config.toml
num_hidden_layers = 12
hidden_size = 128
num_attention_heads = 2
num_key_value_heads = 2
head_dim = 64
intermediate_size = 512
vocab_size = 8192
hidden_act = "tanh_gelu"
norm = "layernorm"
norm_place = "pre"
norm_eps = 1e-05
positions = "learned"
qk_norm = false
attn_scale = 0.125
bias = "none"
tie_word_embeddings = true
parallel_block = false
init = "normal"
init_std_qkv = 0.0536
init_std_o = 0.0665
init_std_up = 0.0767
init_std_down = 0.0767
optimizer = "soap_variant"
learning_rate = 0.00683
weight_decay = 0.0
lr_head = 0.0072
max_grad_norm = 2.0
warmup_steps = 200
schedule = "wsd"
decay_fraction = 1.0
decay_shape = "pow"
final_lr_fraction = 0.0
batch_tokens = 32768
max_seq_len = 128
doc_mask = false
train_tokens = 192000000
max_steps = 5860
dataset = "wikipedia_en"
Each number is 50 + 12 x the weight over its row's rms, rounded and kept within 0 to 99. Layers, rows and columns count from 0. The size before them is the row's rms in percent of the matrix's.

# up: layer 6 MLP up, 512x128, rms 0.0767, rows 29-53, columns 0-63
# down: layer 6 MLP down (transposed), 512x128, rms 0.0766, rows 29-52, columns 0-63
up29 105:66 47 43 47 67 38 61 33 39 52 51 69 30 41 15 52 43 41 43 58 41 48 51 58 58 39 56 71 30 45 48 41 65 41 58 50 58 53 43 60 62 44 55 42 71 40 60 47 34 59 55 36 44 46 48 50 32 47 46 57 48 49 57 53
down29 094:48 52 57 61 34 83 61 62 44 46 32 33 35 48 22 35 39 51 37 53 46 56 74 60 61 47 41 58 43 59 75 65 55 45 59 53 72 51 51 69 46 56 43 48 32 44 54 45 31 44 35 46 45 53 35 69 43 35 70 38 72 58 53 49
up30 095:59 46 27 58 65 46 50 42 61 52 68 45 51 35 54 53 59 49 74 41 38 42 63 51 38 57 46 62 47 37 56 63 64 56 56 55 49 34 44 55 60 40 59 49 49 54 57 54 27 19 66 52 55 92 46 61 40 31 30 53 53 48 49 71
down30 101:54 46 38 64 60 57 32 61 59 45 35 54 62 51 44 43 43 46 34 52 51 35 34 74 53 58 32 32 45 64 61 36 62 57 62 82 50 57 43 61 25 52 60 52 59 39 62 58 38 59 55 47 42 56 62 47 71 31 42 50 62 79 43 52
up31 115:62 60 25 46 49 59 50 37 48 49 44 59 57 53 45 30 44 49 62 56 44 44 73 51 56 51 57 69 38 56 52 49 31 80 30 31 49 65 41 58 57 59 50 37 45 56 32 33 65 57 60 35 46 57 63 46 53 45 35 59 65 46 48 52
down31 104:54 55 45 28 33 47 74 52 54 51 84 49 24 47 59 55 45 55 55 72 74 42 56 39 46 46 55 79 41 63 48 35 64 61 59 64 59 52 33 52 53 42 56 55 58 59 36 46 60 52 44 40 54 41 53 58 67 57 70 65 39 71 35 76
up32 100:51 52 46 60 35 61 52 44 52 25 53 58 43 46 43 66 27 61 45 38 57 48 57 62 39 52 32 48 51 46 36 63 51 45 43 70 50 51 35 68 79 36 60 63 37 57 47 55 51 69 45 34 56 39 49 22 57 57 44 74 43 50 31 52
down32 100:65 54 57 44 31 51 47 52 71 44 42 49 43 36 63 36 75 55 47 55 66 54 66 53 35 43 64 45 51 46 47 35 42 58 48 55 44 61 41 28 43 35 41 40 62 73 40 56 38 24 56 38 50 45 68 54 29 49 68 58 24 55 57 53
up33 102:65 55 33 65 53 61 35 49 68 59 58 47 48 63 41 32 40 46 56 68 57 44 54 51 33 21 65 32 69 57 54 66 59 43 47 55 62 48 81 66 67 73 38 50 58 64 47 44 48 54 37 36 41 50 59 43 50 52 56 61 62 33 66 58
down33 105:42 40 40 53 47 47 58 52 47 52 54 56 41 31 38 51 61 33 54 47 59 59 54 39 51 41 38 64 55 45 51 39 46 37 67 64 49 56 50 67 40 39 57 49 62 68 47 66 63 32 38 49 63 45 28 37 48 62 47 73 58 55 64 67
up34 104:46 63 53 54 65 60 51 39 51 69 44 49 59 32 19 62 56 54 56 39 44 47 53 49 33 46 50 67 56 48 56 49 58 75 48 45 50 60 61 40 41 48 39 50 48 49 18 29 42 28 44 44 46 62 27 52 60 55 54 48 61 34 32 51
down34 101:44 52 34 54 47 52 64 41 50 52 59 46 61 69 63 79 29 47 37 51 36 54 64 51 42 47 37 47 18 50 56 31 60 44 64 36 56 61 41 50 49 62 56 70 59 33 39 20 39 44 33 53 34 57 30 45 39 64 61 38 60 66 45 35
up35 097:80 35 44 47 53 63 56 55 69 82 35 59 64 59 56 54 55 42 40 52 29 61 42 46 34 50 44 47 53 53 44 46 69 59 11 60 43 56 45 42 50 39 36 32 52 30 36 66 42 54 50 44 48 68 44 56 42 48 49 53 71 45 26 41
down35 093:53 35 42 54 49 32 34 58 44 52 76 53 46 44 46 72 36 50 45 49 44 60 50 25 46 58 56 62 54 79 47 52 73 39 69 38 56 51 44 80 33 30 49 58 42 34 56 56 62 37 64 43 53 30 52 47 59 74 54 56 41 48 62 54
up36 105:50 57 42 53 64 49 51 54 44 58 67 44 67 53 54 38 43 81 58 39 48 33 33 42 41 47 13 38 35 51 82 66 47 59 68 56 64 57 57 41 43 47 51 57 31 46 51 44 57 45 38 56 54 54 44 48 45 71 37 47 67 51 52 38
down36 105:32 32 63 64 64 37 52 46 35 39 57 54 66 59 45 49 18 75 59 57 64 39 57 34 59 37 59 69 54 53 45 64 51 41 68 55 65 39 62 79 53 43 43 43 52 46 62 48 55 36 56 50 38 36 82 50 56 63 59 63 50 38 57 47
up37 090:71 54 54 75 47 70 28 32 39 48 50 67 31 37 46 68 61 40 46 54 44 49 28 50 51 41 20 69 58 35 66 53 60 60 63 53 50 40 37 54 69 41 36 56 48 58 34 47 49 52 51 51 37 41 58 48 63 59 52 48 51 57 52 43
down37 088:44 36 35 48 55 33 68 35 42 26 42 44 35 65 52 41 61 48 51 36 66 67 55 38 27 37 54 64 56 54 59 52 42 56 60 78 34 50 52 54 41 37 59 61 37 59 61 41 52 55 42 54 63 52 53 57 39 71 39 47 47 57 42 55
up38 099:53 47 47 60 53 60 55 42 40 69 61 57 39 41 35 38 55 65 66 58 53 61 58 54 46 56 41 47 53 57 37 46 43 59 46 75 65 40 48 56 60 62 57 61 52 58 31 49 64 46 58 51 27 49 63 56 44 42 43 72 31 47 40 61
down38 096:55 32 75 33 53 41 68 55 64 41 37 73 46 53 60 57 49 29 60 27 41 63 54 41 29 34 43 52 32 51 48 62 49 50 63 53 57 41 50 61 40 35 53 55 81 55 57 51 47 57 59 66 78 44 42 54 64 22 41 69 51 43 40 54
up39 103:31 61 56 63 57 38 50 40 44 52 75 45 42 67 63 40 47 23 35 43 64 56 65 48 40 68 53 55 37 56 58 52 54 59 48 49 50 35 36 53 42 38 36 41 39 53 43 58 59 32 48 47 60 42 50 54 74 46 62 73 76 51 21 29
down39 099:65 40 41 45 52 60 57 66 57 41 40 57 53 47 31 52 25 58 51 69 48 55 53 59 39 39 32 50 57 55 39 48 24 49 43 61 51 52 38 24 46 52 56 48 49 31 58 35 75 57 45 52 83 64 50 53 52 39 54 74 57 32 42 71
up40 096:43 50 40 59 44 52 65 40 63 62 40 63 24 44 43 48 52 59 37 54 48 32 60 57 28 42 42 31 43 41 69 52 44 43 39 51 37 55 35 51 44 38 55 22 23 42 71 53 37 65 40 58 51 50 63 38 57 58 22 64 28 38 61 44
down40 106:56 62 61 58 69 49 40 43 70 70 45 59 55 33 52 54 49 30 64 58 37 51 67 43 66 51 62 58 54 59 42 55 59 49 49 57 42 37 66 47 61 40 64 50 53 61 53 59 49 70 41 21 22 49 55 50 38 34 30 41 59 57 42 48
up41 089:56 66 27 49 52 36 43 45 40 46 46 49 41 54 44 51 44 40 58 62 36 35 47 59 71 28 44 61 58 52 67 53 44 41 64 51 29 29 51 42 69 43 25 34 51 39 45 46 59 45 58 47 41 58 60 44 39 55 49 68 50 36 60 51
down41 092:43 42 43 42 39 52 56 32 53 62 39 67 30 70 58 49 65 49 28 59 41 54 61 47 69 73 37 45 50 44 43 49 45 41 53 41 39 77 46 44 50 46 59 48 36 49 57 66 25 46 62 62 62 64 33 60 28 27 70 43 40 36 54 53
up42 099:44 45 54 71 71 62 47 40 36 62 24 62 52 50 48 70 45 29 39 64 29 53 49 58 61 60 62 47 26 62 61 61 42 58 53 44 63 43 54 57 23 49 53 55 48 43 60 41 58 49 53 46 69 40 50 42 54 52 50 49 50 71 58 39
down42 102:47 61 58 59 48 54 64 66 52 69 43 36 64 38 57 36 59 60 40 35 61 50 62 52 75 36 51 53 49 50 63 47 34 57 70 51 77 54 59 44 17 43 53 54 54 45 56 42 38 52 60 60 51 39 56 64 50 50 22 39 49 43 56 32
up43 098:58 45 66 63 50 43 33 78 37 59 54 50 20 42 40 55 43 71 36 71 33 45 47 63 24 49 37 31 55 62 54 63 26 54 67 58 44 59 68 35 32 44 56 54 44 68 48 44 61 67 36 57 50 54 56 47 49 50 55 53 53 41 35 41
down43 100:53 48 64 39 51 56 55 58 59 46 46 31 66 41 38 47 57 49 54 47 55 60 40 68 58 51 31 60 29 44 66 64 59 58 47 23 46 57 64 58 39 45 31 40 19 57 61 35 49 75 61 66 55 37 50 83 54 21 46 40 35 54 67 25
up44 104:53 51 38 54 46 52 47 62 50 39 48 46 48 68 52 59 19 41 53 66 46 54 74 66 44 59 49 47 49 32 45 35 49 44 48 66 48 15 34 51 53 63 46 42 59 63 49 72 53 39 47 73 61 55 53 39 64 51 38 62 49 45 42 36
down44 096:60 45 35 44 52 49 24 63 77 48 62 44 33 32 31 34 62 37 56 53 80 63 55 52 46 44 40 50 51 47 50 40 64 49 69 40 69 49 44 56 28 52 33 27 51 57 49 59 44 69 59 56 35 70 39 29 47 34 48 66 52 20 56 38
up45 098:30 29 64 57 28 49 42 50 45 62 57 44 16 40 57 42 47 34 51 54 51 68 42 30 34 63 74 51 50 35 55 46 66 57 57 56 68 50 30 71 46 50 56 63 39 61 54 52 68 40 66 62 40 37 55 35 48 34 47 60 49 65 56 57
down45 097:25 59 44 46 48 50 57 34 42 30 56 58 47 61 68 64 44 20 51 58 27 38 66 30 65 38 57 63 37 57 48 64 79 29 47 48 45 43 67 62 67 42 56 46 44 49 56 41 63 56 47 62 43 51 53 65 28 25 56 59 53 41 39 61
up46 099:48 49 24 64 54 52 33 46 50 37 61 30 44 54 55 61 66 27 57 80 53 39 50 52 52 71 63 45 49 44 65 44 44 62 49 62 56 31 55 45 54 40 50 47 70 41 62 48 57 60 53 44 80 55 78 44 36 58 44 55 50 70 60 74
down46 097:52 27 65 41 40 46 71 53 62 48 55 58 34 45 48 43 51 42 69 51 31 59 45 45 44 60 51 44 53 45 55 43 52 52 50 55 34 54 47 46 64 24 54 57 44 35 45 67 58 43 61 35 39 50 47 41 59 48 56 50 66 67 40 62
up47 097:54 41 29 49 52 64 60 41 43 53 45 52 46 54 43 43 55 26 68 53 34 34 48 69 27 59 42 60 49 30 60 50 25 57 48 39 71 32 47 49 28 37 56 56 63 54 38 56 53 54 50 47 63 61 55 31 43 81 60 48 77 54 23 47
down47 105:26 47 44 32 75 50 52 74 26 45 46 27 52 81 49 57 55 56 79 60 57 23 28 48 54 41 56 71 40 39 55 65 32 50 24 44 49 52 40 48 53 43 62 44 56 54 41 61 67 56 56 49 41 54 52 34 50 42 57 33 50 53 45 43
up48 110:49 42 51 60 40 36 37 42 54 54 56 58 64 48 47 51 36 39 43 54 60 56 27 41 47 49 43 27 57 30 50 74 64 47 38 47 67 30 50 43 63 50 45 53 44 48 57 53 53 43 59 57 55 57 40 38 44 58 67 29 57 50 75 39
down48 103:40 59 60 48 31 66 83 49 48 56 57 65 52 54 30 53 42 53 58 59 58 40 40 50 36 48 33 47 43 54 59 29 54 38 66 35 65 46 49 49 61 35 37 56 41 71 47 33 52 31 46 80 45 64 56 30 37 53 62 55 44 57 33 48
up49 101:75 40 63 54 38 59 66 60 23 83 61 40 33 54 44 63 41 38 67 42 50 49 30 43 46 27 38 43 45 63 74 65 57 48 45 69 24 66 44 51 48 49 64 31 65 43 66 66 56 49 56 66 42 33 43 43 53 38 32 32 65 42 41 43
down49 104:33 53 43 36 56 47 11 62 58 43 51 39 35 45 58 63 30 51 45 27 49 63 61 49 35 61 54 56 56 53 45 47 46 62 41 53 62 29 71 75 69 40 34 54 40 77 55 39 70 61 66 50 46 65 58 58 36 51 41 46 48 43 32 57
up50 103:33 61 23 31 62 48 52 40 22 48 56 59 46 57 29 49 38 48 39 70 32 59 58 38 36 49 38 59 39 56 54 48 49 70 36 62 43 35 45 63 47 26 61 60 55 23 50 70 63 61 48 57 46 58 52 42 35 52 71 52 57 40 44 65
down50 107:48 63 40 49 38 45 58 60 39 51 49 45 72 71 57 44 29 28 40 61 48 68 38 54 72 59 42 58 48 54 60 67 61 40 46 34 54 70 29 39 61 52 61 51 52 43 47 42 63 46 57 42 59 48 51 41 60 58 41 69 56 50 61 56
up51 098:82 51 60 43 39 50 52 45 40 49 48 50 53 34 59 30 48 50 44 54 48 53 48 57 41 45 69 60 41 38 56 55 36 53 55 41 46 42 65 44 55 41 39 57 56 41 40 42 59 56 48 60 52 47 32 35 70 46 67 99 59 45 44 38
down51 104:24 51 50 67 70 65 37 37 46 49 61 51 36 65 61 55 43 41 55 53 38 34 27 55 50 36 57 41 44 63 56 43 49 32 61 43 55 40 46 54 60 48 74 61 40 47 63 49 58 49 46 45 52 31 33 37 35 78 37 38 38 40 64 32
up52 097:44 41 39 71 59 38 47 42 58 43 41 78 61 79 53 43 43 58 61 47 59 58 46 46 35 78 30 50 44 54 61 77 44 57 49 45 47 44 58 53 30 66 54 60 54 50 44 72 41 57 30 56 40 44 52 41 41 32 58 53 53 55 47 20
down52 104:57 23 31 43 55 46 38 61 54 38 53 38 49 56 45 61 36 38 42 58 50 50 75 45 44 59 49 50 65 36 40 54 48 72 41 45 44 49 28 46 40 49 48 45 36 47 74 54 51 49 55 52 62 79 63 65 54 55 49 51 45 56 58 53
up53 096:39 44 42 59 66 57 83 27 58 55 47 40 49 52 47 47 24 47 65 40 57 55 41 66 67 47 51 40 40 29 50 45 51 48 83 61 42 37 43 56 55 57 38 27 35 28 65 57 42 47 37 53 35 72 54 47 63 52 52 54 40 45 54 66